{"num_hidden_layers": 14, "hidden_size": 96, "num_key_value_heads": 4, "head_dim": 32, "intermediate_size": 576, "vocab_size": 8192, "norm": "layernorm", "norm_place": "pre", "positions": "learned", "learning_rate": 0.00584, "warmup_steps": 200, "decay_shape": "pow", "batch_tokens": [16384, 32768, 65536]}
Each number is 200 + 20 x the weight over its row's rms, rounded and kept within 0 to 999. Layers, rows and columns count from 0. The size before them is the row's rms in percent of the matrix's.

# layer 9 MLP down (transposed), 576x96, rms 0.204, rows 58-94, columns 0-95
099,201,177,190,167,200,193,191,234,226,193,194,167,175,192,190,226,179,172,200,171,217,216,185,234,204,214,194,182,197,215,218,229,204,208,215,232,226,182,206,206,242,174,241,222,218,207,151,204,169,220,199,198,223,199,199,161,200,183,208,202,197,200,200,194,203,173,211,166,203,191,181,175,202,194,207,216,171,161,177,217,195,214,198,209,218,194,208,173,202,168,201,195,239,234,217,219
096,209,209,218,208,188,212,216,217,188,201,214,208,221,202,230,204,197,231,200,177,205,197,219,198,153,223,204,212,186,234,212,202,222,214,201,200,184,168,197,200,164,215,203,161,219,215,215,202,178,180,213,197,212,237,152,191,192,195,205,222,180,207,206,169,171,166,194,237,220,204,200,255,198,176,266,185,183,192,179,192,183,208,196,193,202,210,194,168,194,179,198,187,227,210,196,213
097,194,203,181,212,209,202,209,199,164,171,230,182,214,189,224,201,224,185,207,204,193,189,217,242,191,197,236,216,211,205,213,193,183,188,197,196,204,134,216,213,194,199,167,196,143,186,169,184,201,193,163,181,174,239,234,240,181,228,179,188,200,214,185,198,191,179,210,224,198,167,217,199,184,208,185,190,222,206,235,215,219,204,215,194,194,189,230,218,199,220,191,211,192,186,202,220
093,184,164,196,189,203,190,193,220,204,198,236,221,228,223,229,205,153,197,228,184,165,209,203,189,204,194,204,184,200,201,187,187,211,214,214,179,230,195,207,178,207,162,177,182,223,179,195,199,207,227,188,236,193,210,227,238,188,198,189,191,156,214,209,170,173,221,223,221,174,209,227,229,207,179,162,188,186,211,206,164,222,190,196,215,204,218,198,223,149,203,197,221,197,210,199,206
114,174,197,209,184,208,234,208,203,185,204,248,213,195,206,182,206,194,235,239,192,183,197,189,213,198,162,224,163,209,197,200,206,170,216,197,205,188,203,164,195,186,190,211,192,154,191,222,178,241,216,173,179,209,225,205,184,233,184,206,193,197,186,193,203,182,217,221,213,219,202,183,215,220,229,202,215,214,222,167,160,226,193,218,228,216,196,196,217,235,181,190,232,189,175,235,208
104,223,166,233,239,194,206,216,222,203,175,162,211,179,235,180,174,182,214,197,207,164,231,214,207,187,180,177,213,199,219,182,214,183,213,196,197,231,212,191,209,176,216,215,207,213,194,206,213,219,224,203,192,189,207,191,192,218,184,182,217,196,207,211,200,203,207,208,135,245,189,186,198,171,173,227,190,197,194,187,192,202,209,200,234,223,166,221,184,159,186,183,214,224,179,198,229
095,228,201,204,209,211,182,225,213,191,155,181,220,199,199,201,186,196,169,156,186,207,203,216,188,192,225,186,197,175,204,206,198,204,192,164,201,199,203,188,193,216,227,183,167,199,207,210,240,200,204,199,195,217,169,198,153,122,228,185,172,210,200,213,239,183,190,196,229,183,204,210,224,188,182,193,193,168,199,179,192,196,172,201,196,187,182,219,210,196,212,191,228,188,184,195,241
102,210,242,215,245,228,195,222,237,205,210,188,231,210,147,198,237,205,250,204,214,173,206,203,180,205,209,194,197,171,169,205,219,196,187,207,212,191,199,203,198,189,208,197,209,198,188,204,197,176,186,209,178,217,209,188,171,184,221,197,198,185,181,196,211,216,217,178,206,222,218,211,190,185,172,211,217,123,216,201,180,183,209,228,213,210,212,195,169,221,220,182,204,217,181,212,186
099,225,173,198,176,174,224,184,205,184,198,193,234,216,177,225,232,240,174,177,223,218,197,204,182,174,228,214,196,230,200,172,177,209,199,159,214,195,207,204,229,183,199,209,192,187,197,169,211,181,206,203,188,205,183,205,216,235,190,204,160,238,185,198,215,205,201,225,215,200,239,246,204,169,195,178,186,221,164,181,211,199,209,205,199,172,185,213,185,199,211,216,219,231,180,214,212
092,195,197,192,187,193,195,214,197,215,174,199,220,204,225,224,221,162,188,226,183,206,228,197,178,215,196,222,201,208,208,233,202,192,182,210,155,223,228,201,203,173,248,189,211,213,191,199,185,177,175,184,193,211,215,169,196,211,207,154,194,207,192,149,188,211,201,192,185,193,180,196,181,193,183,179,191,151,233,206,218,190,217,183,185,180,191,195,238,187,248,201,211,180,188,198,162
086,187,182,192,200,194,174,222,238,206,216,212,203,153,212,225,211,193,157,213,197,205,208,171,173,232,206,244,171,178,189,219,205,186,252,239,213,209,200,174,197,214,182,183,202,238,195,193,164,196,216,224,218,180,181,195,233,237,203,213,213,160,202,182,212,218,191,210,190,209,200,170,178,221,211,177,195,207,183,187,186,200,191,192,191,189,217,209,211,166,233,198,200,205,194,200,196
110,241,201,206,241,167,204,178,201,227,221,232,216,213,231,202,230,180,169,196,196,211,209,235,198,195,234,221,176,187,201,197,197,219,239,196,232,218,228,209,174,161,201,170,187,198,212,210,199,202,202,208,204,201,184,179,207,194,213,186,223,189,189,215,215,211,204,197,191,213,210,203,210,252,179,182,208,173,162,180,209,190,179,226,205,216,208,193,163,193,175,201,221,153,177,190,200
092,210,208,199,218,227,185,229,172,180,186,187,190,210,182,235,206,234,222,201,206,231,191,209,189,238,165,157,227,209,186,189,195,235,192,190,175,198,186,191,199,214,221,189,198,196,155,179,180,194,201,196,167,180,186,197,208,161,171,196,166,219,199,161,193,217,203,206,197,192,215,205,218,240,200,197,171,210,179,194,227,186,203,179,203,196,178,207,207,174,171,198,232,221,210,191,240
106,196,201,198,210,214,185,179,212,157,184,192,181,226,189,208,212,188,200,217,197,182,168,215,172,199,175,200,185,222,186,252,204,199,197,189,209,206,208,224,237,198,243,225,205,199,214,197,208,178,186,207,219,193,228,195,206,220,215,164,181,251,194,193,221,211,207,187,212,220,237,179,164,195,205,223,221,190,217,162,184,146,201,203,168,182,204,190,216,170,189,173,201,202,177,208,209
101,206,213,186,209,215,230,187,182,208,190,206,195,163,205,177,182,231,184,186,204,236,186,248,183,209,211,191,174,192,186,197,224,200,156,147,222,202,184,191,190,241,164,225,222,192,197,211,215,192,176,186,183,186,199,223,218,192,219,187,182,191,198,192,180,201,209,203,194,225,213,232,172,177,191,187,163,242,195,202,193,216,190,182,204,188,218,195,184,199,220,171,206,225,203,149,210
104,212,202,241,186,210,216,176,196,209,175,201,176,199,206,177,190,206,167,212,182,181,181,208,189,206,220,204,208,206,194,209,210,199,187,210,212,203,215,185,177,182,204,219,184,190,205,241,199,212,212,214,173,193,208,193,219,217,187,205,228,231,192,227,211,211,220,181,231,205,229,199,203,168,153,176,147,159,222,187,194,231,178,212,185,162,190,241,212,184,208,201,201,257,201,172,194
105,204,193,207,153,199,182,239,227,207,179,186,206,211,176,218,186,192,200,191,185,213,187,185,229,240,182,227,179,201,192,235,226,210,177,193,199,169,199,164,188,191,185,206,212,232,221,183,170,177,204,192,201,186,206,186,196,202,221,217,194,220,219,220,221,209,211,180,220,204,155,229,202,195,226,176,182,221,233,163,194,221,202,208,205,179,214,227,164,159,207,215,206,182,225,219,207
101,194,190,190,195,238,207,192,210,215,213,214,185,245,201,198,175,175,192,166,233,214,216,197,194,198,181,247,213,228,202,218,217,191,244,201,211,155,198,210,172,169,192,199,210,214,211,191,226,171,193,217,179,166,228,214,182,191,203,222,220,218,215,172,171,208,180,183,204,202,180,159,228,198,206,179,211,222,218,220,193,233,176,211,174,195,188,201,207,213,237,203,224,212,210,183,212
107,179,175,201,189,197,172,182,212,185,182,170,192,198,212,188,189,192,210,183,193,198,199,240,191,229,178,208,223,184,215,163,202,212,190,194,212,186,204,191,219,227,192,192,191,197,177,158,200,222,220,216,185,189,226,164,208,159,166,233,210,186,164,182,191,236,188,200,170,205,238,181,209,213,184,210,178,175,204,144,238,210,204,165,199,185,206,202,202,206,207,166,219,225,197,191,206
085,190,226,201,197,178,189,232,192,191,222,199,193,195,189,185,178,179,186,210,216,232,213,193,163,238,207,202,231,211,221,214,198,194,231,171,212,212,210,200,195,192,217,203,195,200,223,203,233,207,199,257,203,201,225,255,201,184,210,230,171,226,188,201,184,195,200,222,206,193,191,183,203,208,218,177,235,223,227,199,232,194,181,196,236,194,216,191,194,247,244,226,208,215,213,181,184
097,187,173,213,209,197,212,177,194,215,204,187,174,215,199,209,189,228,190,189,224,230,178,204,160,183,216,204,164,227,196,233,213,200,230,205,174,214,193,202,200,193,191,224,174,194,193,239,204,193,193,176,199,158,210,223,174,194,227,192,200,235,174,244,246,192,197,206,217,162,193,181,194,204,195,212,198,189,203,193,176,209,225,214,188,243,208,221,205,235,194,211,204,176,182,154,188
096,174,171,189,177,195,198,175,211,157,166,169,224,235,192,190,231,210,155,204,195,225,200,179,174,231,187,208,214,196,185,186,187,233,201,198,165,212,179,206,209,181,225,173,180,180,189,223,199,193,172,237,195,157,213,221,224,191,194,209,176,211,179,213,186,208,195,241,238,174,181,209,190,221,233,193,202,200,186,179,211,227,202,192,184,182,221,203,218,194,192,196,197,195,205,196,177
097,186,223,199,181,179,186,200,231,178,185,190,197,218,226,200,172,215,191,192,220,239,208,219,219,181,179,221,185,166,212,189,216,199,160,184,203,197,208,201,231,182,203,201,202,234,206,223,235,194,190,189,195,179,199,191,237,241,189,153,149,218,197,171,187,197,184,199,177,199,168,162,191,209,199,201,215,240,207,168,195,208,165,199,211,204,210,214,156,187,200,199,197,212,205,186,209
107,201,169,159,198,217,210,208,230,214,217,201,222,210,222,187,194,180,164,205,214,186,216,220,232,160,179,202,171,206,203,198,155,209,191,209,225,214,209,140,187,213,198,251,204,202,211,187,163,197,181,190,204,215,178,202,210,199,193,204,232,223,210,217,220,194,216,190,159,187,215,219,203,184,185,200,176,193,240,198,184,208,174,182,192,206,219,214,210,190,222,226,219,210,195,165,184
095,173,228,207,214,224,240,212,202,203,191,170,180,197,234,207,213,198,189,195,196,190,186,211,192,193,165,246,236,226,189,192,193,209,200,198,208,158,208,159,195,194,209,201,159,166,205,182,238,220,170,175,188,191,211,213,203,215,212,184,188,203,222,201,195,208,165,207,234,198,197,213,180,220,197,212,227,167,152,174,205,200,172,201,198,198,217,211,214,217,164,179,185,170,193,203,200
095,185,166,176,222,182,209,216,223,188,167,227,208,211,174,173,219,193,217,215,206,184,208,199,196,191,177,207,207,225,192,190,165,189,197,246,202,200,190,177,177,213,165,218,230,211,208,170,180,192,200,175,191,182,183,188,185,211,205,209,185,179,156,190,218,201,201,226,254,189,190,168,217,201,215,182,166,172,219,210,186,213,212,207,221,197,156,201,231,207,210,192,180,227,185,174,174
080,218,184,173,215,236,248,195,162,216,181,218,133,216,164,203,190,214,210,190,182,183,232,195,149,212,214,191,212,209,229,186,205,192,181,207,195,190,205,172,213,163,175,218,204,204,193,219,177,204,177,247,200,193,214,206,227,181,200,206,202,180,171,200,227,187,201,197,201,185,175,202,219,206,196,220,193,216,207,214,166,189,181,212,168,197,197,218,199,216,191,213,212,213,212,179,216
130,190,216,198,192,185,206,211,167,183,192,206,252,194,182,216,238,208,198,195,155,257,196,176,186,186,205,200,208,180,184,223,186,212,191,226,194,207,228,181,200,199,200,157,223,221,187,233,232,223,178,185,196,199,223,190,199,204,190,235,165,219,232,222,188,199,182,189,198,216,207,247,219,180,227,194,215,199,155,208,203,224,195,174,204,182,217,197,202,194,204,199,205,182,202,176,197
098,203,186,198,174,165,197,223,206,189,143,191,182,192,215,227,184,211,207,189,197,196,231,223,225,213,222,175,176,215,217,183,204,205,241,176,204,208,204,201,211,150,205,213,198,221,207,191,186,172,167,228,209,196,230,217,221,213,226,216,200,212,210,188,168,215,197,224,182,151,197,198,197,197,216,168,217,171,231,207,176,174,212,184,182,212,203,181,236,212,193,184,181,202,173,216,214
102,193,191,195,213,212,223,225,168,220,204,184,231,205,176,223,199,200,162,160,188,197,220,216,202,212,208,216,175,201,236,229,228,190,193,233,209,191,184,218,205,167,177,180,170,208,225,228,199,212,235,215,245,219,197,183,218,177,183,205,200,212,203,234,195,217,164,220,209,201,170,182,201,197,170,218,162,217,206,170,229,176,199,196,201,177,180,195,216,187,220,178,194,208,215,207,174
092,169,196,199,215,195,217,216,206,219,187,184,229,226,173,170,218,223,224,174,219,194,181,190,182,186,249,210,187,171,207,192,203,209,188,201,220,151,180,214,226,192,187,240,214,178,192,222,210,190,248,169,215,201,203,183,239,210,199,214,190,187,188,218,185,183,202,182,228,179,226,171,209,196,230,190,215,179,190,178,194,208,174,205,231,211,194,181,212,212,192,244,206,188,214,179,214
107,181,185,179,191,193,217,175,222,183,184,202,221,167,209,217,174,181,205,158,184,212,200,192,194,187,216,242,210,175,210,188,186,200,189,217,188,206,211,233,184,208,201,178,218,196,181,215,228,163,221,230,192,203,185,166,205,197,201,208,171,198,219,227,196,217,219,225,201,242,187,180,206,235,174,197,162,238,191,224,228,237,178,236,215,175,205,172,211,214,227,220,193,209,203,200,194
095,210,174,221,223,196,178,214,213,212,191,241,226,145,212,192,240,178,224,219,174,183,185,218,208,231,190,179,206,195,202,184,208,201,204,188,188,219,186,177,196,183,188,199,210,182,210,189,143,203,210,181,199,184,208,202,147,239,206,141,209,189,195,193,222,201,181,194,213,215,181,225,220,223,199,186,211,173,189,200,187,193,201,192,207,200,175,181,177,229,199,209,229,193,179,207,178
097,207,219,179,185,194,228,171,216,218,212,171,212,199,220,201,207,234,181,192,196,201,235,179,196,217,250,208,223,180,173,240,211,245,213,202,203,193,218,183,206,211,210,195,209,203,216,218,192,167,194,207,243,219,206,191,207,211,185,237,204,204,234,239,187,211,234,213,242,203,211,185,198,218,217,223,179,228,190,210,216,182,226,186,211,188,226,213,203,197,200,180,211,172,236,173,200
133,219,164,193,189,210,197,229,195,219,211,167,198,199,208,185,180,196,166,189,193,215,186,223,211,198,217,207,212,200,196,229,213,213,184,214,215,210,235,185,213,182,188,232,216,206,215,200,214,198,214,208,224,197,207,176,170,202,186,235,213,201,191,194,203,216,225,197,169,224,164,167,194,170,172,189,192,223,230,190,142,204,201,185,184,183,213,174,165,229,246,221,231,206,213,213,163
085,208,231,206,193,188,206,186,218,238,154,218,178,202,195,215,203,165,219,229,188,178,186,215,233,187,184,230,194,189,218,192,183,176,217,213,201,177,225,170,225,191,218,180,225,205,214,171,199,188,197,201,195,201,219,238,233,228,195,196,198,206,202,188,213,213,205,181,202,249,169,190,197,220,208,240,219,162,174,223,212,201,193,163,169,215,181,231,209,220,213,202,200,216,225,192,191
107,199,190,205,231,173,240,184,228,206,182,220,226,169,202,218,207,234,191,234,188,173,239,205,216,207,197,185,212,220,199,155,220,180,212,198,178,184,211,198,195,196,208,204,199,192,214,174,242,182,186,170,192,164,183,170,170,204,215,179,209,193,208,194,206,215,224,220,210,245,188,185,162,198,190,226,211,225,204,233,190,194,186,229,180,208,194,208,199,205,177,185,186,232,176,225,205
# layer 9 MLP up, 576x96, rms 0.202, rows 59-94, columns 0-95
089,211,262,190,203,217,216,210,242,188,164,179,197,217,220,209,221,217,201,205,223,189,158,192,225,217,203,193,180,197,192,210,228,212,170,185,212,195,168,217,211,233,208,178,179,196,234,220,193,188,197,211,230,220,218,193,205,199,205,177,203,170,239,164,217,165,207,219,197,236,199,184,229,203,192,173,208,243,208,196,196,206,195,226,177,217,219,209,206,219,215,180,206,219,211,206,190
097,248,190,196,193,168,197,196,143,222,217,239,198,187,203,221,211,186,218,188,191,216,190,216,163,170,202,175,200,216,190,210,155,198,232,206,207,210,205,215,186,199,215,191,189,237,216,222,193,183,192,192,205,196,185,183,201,232,221,208,205,158,198,172,194,219,214,159,185,226,218,205,167,181,209,239,210,235,215,234,201,192,201,201,200,199,194,183,218,189,177,216,208,230,183,215,201
089,188,163,206,201,174,180,186,205,228,189,248,175,200,194,167,218,150,166,224,197,204,223,209,199,217,203,196,218,215,198,198,233,209,223,197,185,206,200,207,218,205,204,189,184,185,234,216,187,211,206,203,204,201,232,195,196,198,213,227,229,205,243,177,202,229,205,187,223,203,214,230,199,199,212,221,206,203,217,200,234,161,241,212,173,191,206,173,213,254,223,194,195,178,184,212,184
107,169,175,185,221,186,170,218,237,191,199,194,205,195,238,212,188,214,152,189,234,181,218,205,216,215,203,194,233,208,219,219,225,225,207,225,191,207,199,210,193,202,206,167,176,189,186,221,208,205,222,193,189,204,194,202,215,186,181,180,232,190,193,173,190,186,198,229,160,232,221,177,200,218,222,173,193,243,174,194,211,184,160,193,169,214,190,182,206,196,223,196,163,216,225,224,189
104,195,183,170,185,179,178,222,204,209,186,178,155,228,198,169,216,201,200,222,206,204,171,218,201,221,198,181,215,203,182,216,186,212,222,180,202,178,221,218,175,215,173,205,180,209,179,222,220,225,215,223,204,193,215,159,198,188,223,178,183,236,234,225,222,187,252,195,213,197,203,210,219,203,231,225,196,222,213,163,181,189,195,161,171,187,219,203,177,196,203,183,188,190,190,190,234
098,208,225,176,193,227,191,181,196,245,161,190,175,236,223,191,188,181,191,204,176,202,223,216,222,239,212,183,188,172,194,185,194,219,208,223,187,200,206,189,218,236,212,213,230,250,218,194,208,235,180,191,203,199,189,211,191,195,236,223,205,231,185,195,201,211,181,168,223,212,186,220,176,218,190,209,201,173,195,190,203,192,208,211,210,166,210,201,203,190,152,215,181,187,186,245,183
110,201,205,230,207,194,215,211,219,212,229,167,205,196,149,176,196,202,243,235,220,208,204,176,220,192,213,205,192,211,216,195,167,214,199,191,208,192,190,188,190,211,189,212,186,185,216,233,182,190,219,219,202,216,236,217,169,216,220,221,201,188,179,178,201,212,190,195,225,228,188,217,159,250,240,176,242,203,193,196,204,208,208,166,204,166,194,224,190,195,191,217,217,196,176,175,227
100,201,198,191,140,198,210,214,205,181,208,194,166,206,208,216,190,175,194,208,222,214,242,214,202,221,191,190,230,199,212,193,212,157,159,217,233,166,174,196,225,207,202,239,182,199,194,212,193,198,189,194,223,214,198,168,164,189,191,205,227,203,193,182,203,201,224,204,225,226,196,225,151,187,201,199,213,166,214,168,213,182,206,184,172,176,197,182,222,185,208,203,183,188,237,178,210
088,190,225,201,198,166,231,215,186,175,199,190,196,207,234,183,183,191,168,172,210,206,198,206,220,241,190,188,179,171,234,183,231,184,210,187,203,187,177,188,150,183,197,209,191,212,233,199,211,162,217,171,240,225,178,205,183,213,197,217,208,192,199,176,173,196,216,226,209,188,228,213,240,193,187,234,192,185,217,204,193,223,229,185,178,203,181,232,207,199,194,177,200,187,216,224,181
094,188,215,186,195,211,211,195,172,154,193,174,172,189,201,179,232,251,200,198,185,195,202,176,217,230,226,213,211,240,197,207,206,248,214,169,186,179,197,199,220,246,206,203,202,193,183,217,188,154,242,169,193,203,204,200,230,204,208,214,205,211,212,198,192,181,207,166,171,215,191,227,205,183,199,233,172,214,190,210,236,196,187,219,193,183,205,188,198,209,218,194,196,195,172,174,207
109,189,188,199,198,196,188,214,192,196,224,223,209,226,197,194,203,187,205,219,209,222,169,240,228,223,187,210,165,206,173,172,173,189,217,161,205,190,210,213,198,187,200,196,233,194,233,213,206,238,238,225,175,176,194,151,191,208,212,202,210,178,198,191,176,213,257,248,199,194,207,206,176,207,199,198,231,202,190,214,195,222,224,203,186,226,192,200,195,228,192,174,188,207,224,170,222
088,188,194,209,172,167,207,173,178,191,159,194,212,183,202,202,188,178,203,203,187,177,210,210,211,196,203,201,183,196,202,210,244,210,236,160,206,190,204,215,190,223,206,225,204,207,214,183,209,260,189,192,191,167,178,236,213,210,203,212,227,203,193,216,213,185,214,207,222,179,195,195,194,178,196,221,243,198,177,237,226,179,185,205,174,198,166,175,232,199,216,215,180,167,207,208,244
103,199,166,222,191,174,207,221,210,223,203,176,201,185,207,186,185,190,182,191,180,220,198,214,238,181,195,196,206,221,191,194,194,194,221,188,222,179,222,197,169,175,187,219,193,209,187,197,179,164,147,206,217,219,135,204,170,196,216,173,178,183,185,190,222,173,179,194,170,202,187,178,177,189,202,195,187,216,193,190,220,230,198,241,198,207,221,237,187,216,213,197,194,194,235,168,222
093,198,186,209,192,232,201,206,214,196,199,198,191,214,196,226,240,211,196,209,206,207,196,206,187,206,194,203,186,204,226,242,147,172,171,212,187,194,156,195,203,205,182,182,212,166,213,235,190,195,234,175,195,174,189,208,176,193,232,195,202,189,193,225,180,197,184,185,220,213,189,209,195,187,199,173,168,218,183,191,173,223,233,205,228,204,208,169,183,204,162,185,177,197,250,240,177
103,232,187,210,195,182,190,191,195,218,193,209,176,187,195,184,220,177,211,202,185,218,200,170,215,183,171,153,173,185,230,200,180,156,215,188,202,198,197,242,177,180,245,207,227,237,177,188,201,199,190,206,200,192,201,201,204,191,238,194,188,220,168,161,211,227,231,189,216,203,192,182,190,177,195,194,173,227,184,194,204,206,212,210,195,242,180,179,159,215,189,197,187,198,217,207,160
102,209,182,196,189,180,172,221,226,255,174,165,165,185,204,187,212,192,211,203,191,197,181,185,199,217,205,187,207,192,206,211,174,199,193,219,199,199,208,196,190,192,201,217,222,203,208,171,172,171,204,214,184,204,212,175,180,179,166,185,185,145,171,192,234,211,211,173,207,236,202,195,212,190,211,193,258,216,206,181,214,192,183,200,214,227,215,211,195,145,229,190,172,183,209,201,203
099,220,159,196,210,211,185,168,232,199,219,217,204,166,166,179,233,190,219,225,199,219,184,194,178,197,202,202,213,210,172,201,161,182,183,185,198,179,165,214,184,225,177,248,199,196,220,221,222,229,212,201,190,203,207,221,228,196,162,162,196,208,172,218,242,212,185,202,196,212,193,194,194,213,237,185,180,221,206,221,172,187,224,174,212,197,202,182,196,203,179,192,197,200,208,181,167
101,201,224,193,178,199,214,199,184,180,209,200,162,213,196,167,201,177,198,224,173,191,198,197,230,184,221,193,195,239,203,215,185,252,187,189,202,189,162,187,226,210,193,197,229,182,186,193,235,222,193,200,233,199,182,190,191,207,174,180,196,234,232,191,183,193,221,186,212,230,218,217,209,195,215,191,243,233,200,177,193,144,195,168,170,182,230,190,213,179,188,214,206,203,195,203,187
081,198,191,216,176,183,189,169,222,181,209,214,194,191,195,194,187,181,225,202,224,210,197,210,161,165,214,189,207,190,234,218,200,194,170,236,244,191,189,247,211,183,190,198,174,191,232,222,171,221,194,199,198,210,149,178,181,187,179,178,200,185,172,206,218,230,186,196,192,201,177,225,174,237,216,185,178,188,173,184,220,234,212,229,193,200,192,234,188,182,188,186,193,210,205,209,211
090,181,203,246,181,169,214,197,172,181,213,194,215,212,226,162,158,213,173,189,152,182,198,191,190,239,200,210,208,216,202,215,178,188,220,210,179,210,190,198,198,198,190,214,165,188,209,210,187,187,178,176,204,181,214,224,191,189,209,210,191,205,209,234,166,186,168,180,202,226,226,214,178,154,217,231,191,232,176,180,150,215,213,205,190,212,199,201,221,223,217,202,208,191,198,199,188
095,208,186,208,240,184,209,193,222,193,200,196,196,221,214,218,210,245,177,193,169,182,237,166,252,222,171,187,206,217,198,221,199,175,221,194,215,186,190,218,214,199,185,184,184,185,207,213,178,167,213,178,200,210,197,184,208,189,235,209,218,209,232,202,175,180,225,203,209,206,196,188,176,220,236,218,187,202,161,190,175,219,200,212,188,204,227,214,205,191,245,209,160,194,174,179,229
103,199,199,217,261,224,203,206,183,203,197,190,184,185,193,180,207,225,194,186,181,216,184,185,219,184,267,234,233,200,185,204,162,204,232,179,198,204,180,200,214,216,185,195,210,181,210,204,217,208,210,217,208,187,185,189,206,214,214,236,218,216,207,216,204,213,216,220,222,239,180,169,225,191,195,156,232,211,170,198,183,209,199,190,194,193,206,196,234,206,235,188,160,203,219,190,209
107,203,185,197,156,184,208,196,211,199,229,243,163,203,198,194,208,217,177,233,210,203,183,203,225,220,180,168,236,211,188,209,155,200,186,212,162,210,208,215,217,198,164,200,210,173,204,213,196,208,194,186,167,208,200,157,197,211,233,212,229,196,192,188,193,216,243,225,203,214,198,175,159,214,186,240,216,200,215,192,202,186,213,191,193,172,207,181,211,203,213,221,238,190,219,190,217
098,224,201,176,208,160,229,164,197,220,181,203,191,193,207,231,163,196,177,192,224,185,236,196,202,216,173,188,185,185,173,238,211,222,174,231,196,191,179,210,182,188,171,222,210,238,198,204,220,224,203,216,208,235,189,187,184,213,204,216,205,172,202,191,211,199,211,188,193,219,190,184,219,193,237,181,175,207,186,215,190,247,197,190,207,219,226,197,191,158,210,200,176,177,185,239,218
086,199,199,211,214,234,191,190,178,224,187,200,188,199,206,201,189,163,210,168,188,200,175,220,161,194,231,175,221,181,163,211,193,208,195,169,235,164,185,198,191,205,228,239,200,204,185,203,214,208,228,214,223,192,185,215,194,178,179,204,210,187,188,197,217,178,203,188,180,259,145,212,224,226,219,202,189,227,208,214,231,233,208,170,208,203,208,207,194,197,190,212,212,166,201,192,220
077,180,215,200,165,192,222,199,213,220,217,192,203,183,202,206,211,193,202,210,186,227,182,181,190,186,201,199,159,189,168,190,196,200,201,202,212,175,208,178,212,201,178,184,200,194,223,203,207,176,262,169,185,216,195,211,198,276,212,201,207,196,204,223,188,198,185,201,187,192,159,199,220,237,198,184,234,192,207,169,182,221,235,208,186,210,204,182,207,163,204,178,185,222,164,226,181
129,171,184,224,233,193,203,173,213,187,210,187,169,215,225,183,156,211,177,195,191,188,178,223,215,218,168,198,169,206,224,204,194,194,199,198,209,196,194,215,213,216,229,209,204,185,197,196,212,179,188,187,224,224,195,198,192,171,213,138,230,214,175,229,153,207,193,186,236,176,180,184,201,211,157,210,213,191,221,203,197,216,220,220,199,221,210,202,213,179,240,205,196,186,189,238,203
099,205,163,186,185,202,198,172,215,201,172,223,222,223,204,223,194,174,185,189,215,193,190,245,206,158,176,165,220,204,197,211,198,158,175,199,223,220,208,223,239,225,212,203,185,231,234,174,194,178,200,190,169,239,206,187,201,209,184,176,200,208,204,197,220,217,192,197,216,217,234,193,172,183,203,214,206,225,196,205,205,195,232,230,211,173,202,195,221,225,218,216,191,217,183,158,212
099,211,219,192,217,207,208,210,199,242,172,207,150,199,192,237,208,169,203,222,193,189,192,230,187,204,210,227,173,171,197,222,215,260,213,186,198,179,218,200,209,227,209,197,196,188,224,202,208,223,215,212,240,181,188,183,206,197,177,221,211,237,212,197,210,140,212,235,209,189,201,176,197,198,213,211,186,225,190,184,231,206,211,214,175,166,207,206,201,206,209,184,191,207,179,212,231
095,198,212,218,210,231,164,185,194,209,199,182,181,198,163,235,209,195,229,211,184,209,207,201,212,178,181,191,221,217,163,268,214,188,199,212,233,168,201,219,183,212,202,210,183,205,178,193,156,180,210,221,229,225,191,216,193,202,216,222,206,185,171,209,198,177,195,220,201,199,182,191,170,207,230,214,183,217,205,199,207,251,203,198,202,205,233,190,204,190,215,193,152,213,206,170,194
109,194,216,178,220,187,160,189,189,258,208,196,211,231,194,202,178,199,199,218,164,234,171,217,231,209,205,191,226,205,171,205,228,215,174,202,166,179,206,179,209,177,219,220,202,196,228,207,240,169,193,191,178,180,160,183,197,186,209,195,216,202,181,202,216,212,224,173,166,185,208,178,175,184,211,211,224,203,184,197,214,209,222,191,217,205,164,167,216,199,192,202,232,218,199,219,196
093,224,193,232,193,223,209,187,216,202,167,180,168,220,221,169,211,250,180,235,211,200,175,193,203,202,190,204,216,198,217,203,183,205,189,207,249,222,178,218,204,211,225,213,199,216,199,211,200,199,188,197,200,208,212,186,198,207,160,203,203,155,161,233,212,219,212,174,172,215,186,174,225,191,160,211,215,224,181,221,201,175,169,192,190,201,219,195,202,181,204,185,182,188,187,243,228
108,200,192,192,214,228,198,227,211,191,209,214,198,177,201,197,175,219,192,212,198,192,177,140,200,168,219,210,203,214,189,194,215,180,193,216,206,199,183,227,208,209,219,218,172,174,201,163,217,230,141,194,183,210,210,224,182,199,176,196,221,204,211,201,133,230,173,169,187,170,200,229,192,186,211,207,208,217,194,176,219,192,214,177,187,222,210,195,187,197,215,188,203,198,161,193,233
129,158,175,185,192,216,222,195,198,193,237,172,214,187,222,202,197,185,168,200,212,218,195,210,195,222,219,178,237,246,192,193,191,190,182,176,170,222,213,199,188,200,189,172,179,237,219,204,198,214,197,222,199,203,175,208,192,165,197,201,193,212,175,207,252,224,214,206,201,241,189,216,212,181,201,180,205,186,203,225,231,211,218,176,169,155,234,175,224,203,204,199,191,178,183,184,194
085,169,193,222,207,223,194,221,194,192,233,214,220,179,204,209,245,208,203,179,213,210,227,195,200,220,182,226,217,175,185,198,181,186,174,202,163,227,237,199,201,214,203,188,198,227,197,227,196,210,169,205,186,222,192,232,168,230,223,251,210,199,192,190,192,163,201,196,215,203,254,197,192,179,189,222,213,193,215,218,204,202,201,216,179,173,207,206,193,182,166,199,221,178,185,160,178
116,203,219,210,217,217,188,197,176,197,194,190,172,206,160,190,227,233,196,190,154,206,206,153,207,188,200,214,203,193,178,186,205,209,219,176,198,218,189,258,225,214,241,209,253,172,216,161,218,201,178,187,179,226,208,198,194,208,193,182,207,223,184,220,178,213,230,201,215,184,214,220,213,198,203,182,218,173,196,189,178,186,225,222,196,179,211,191,162,217,213,180,216,219,205,212,198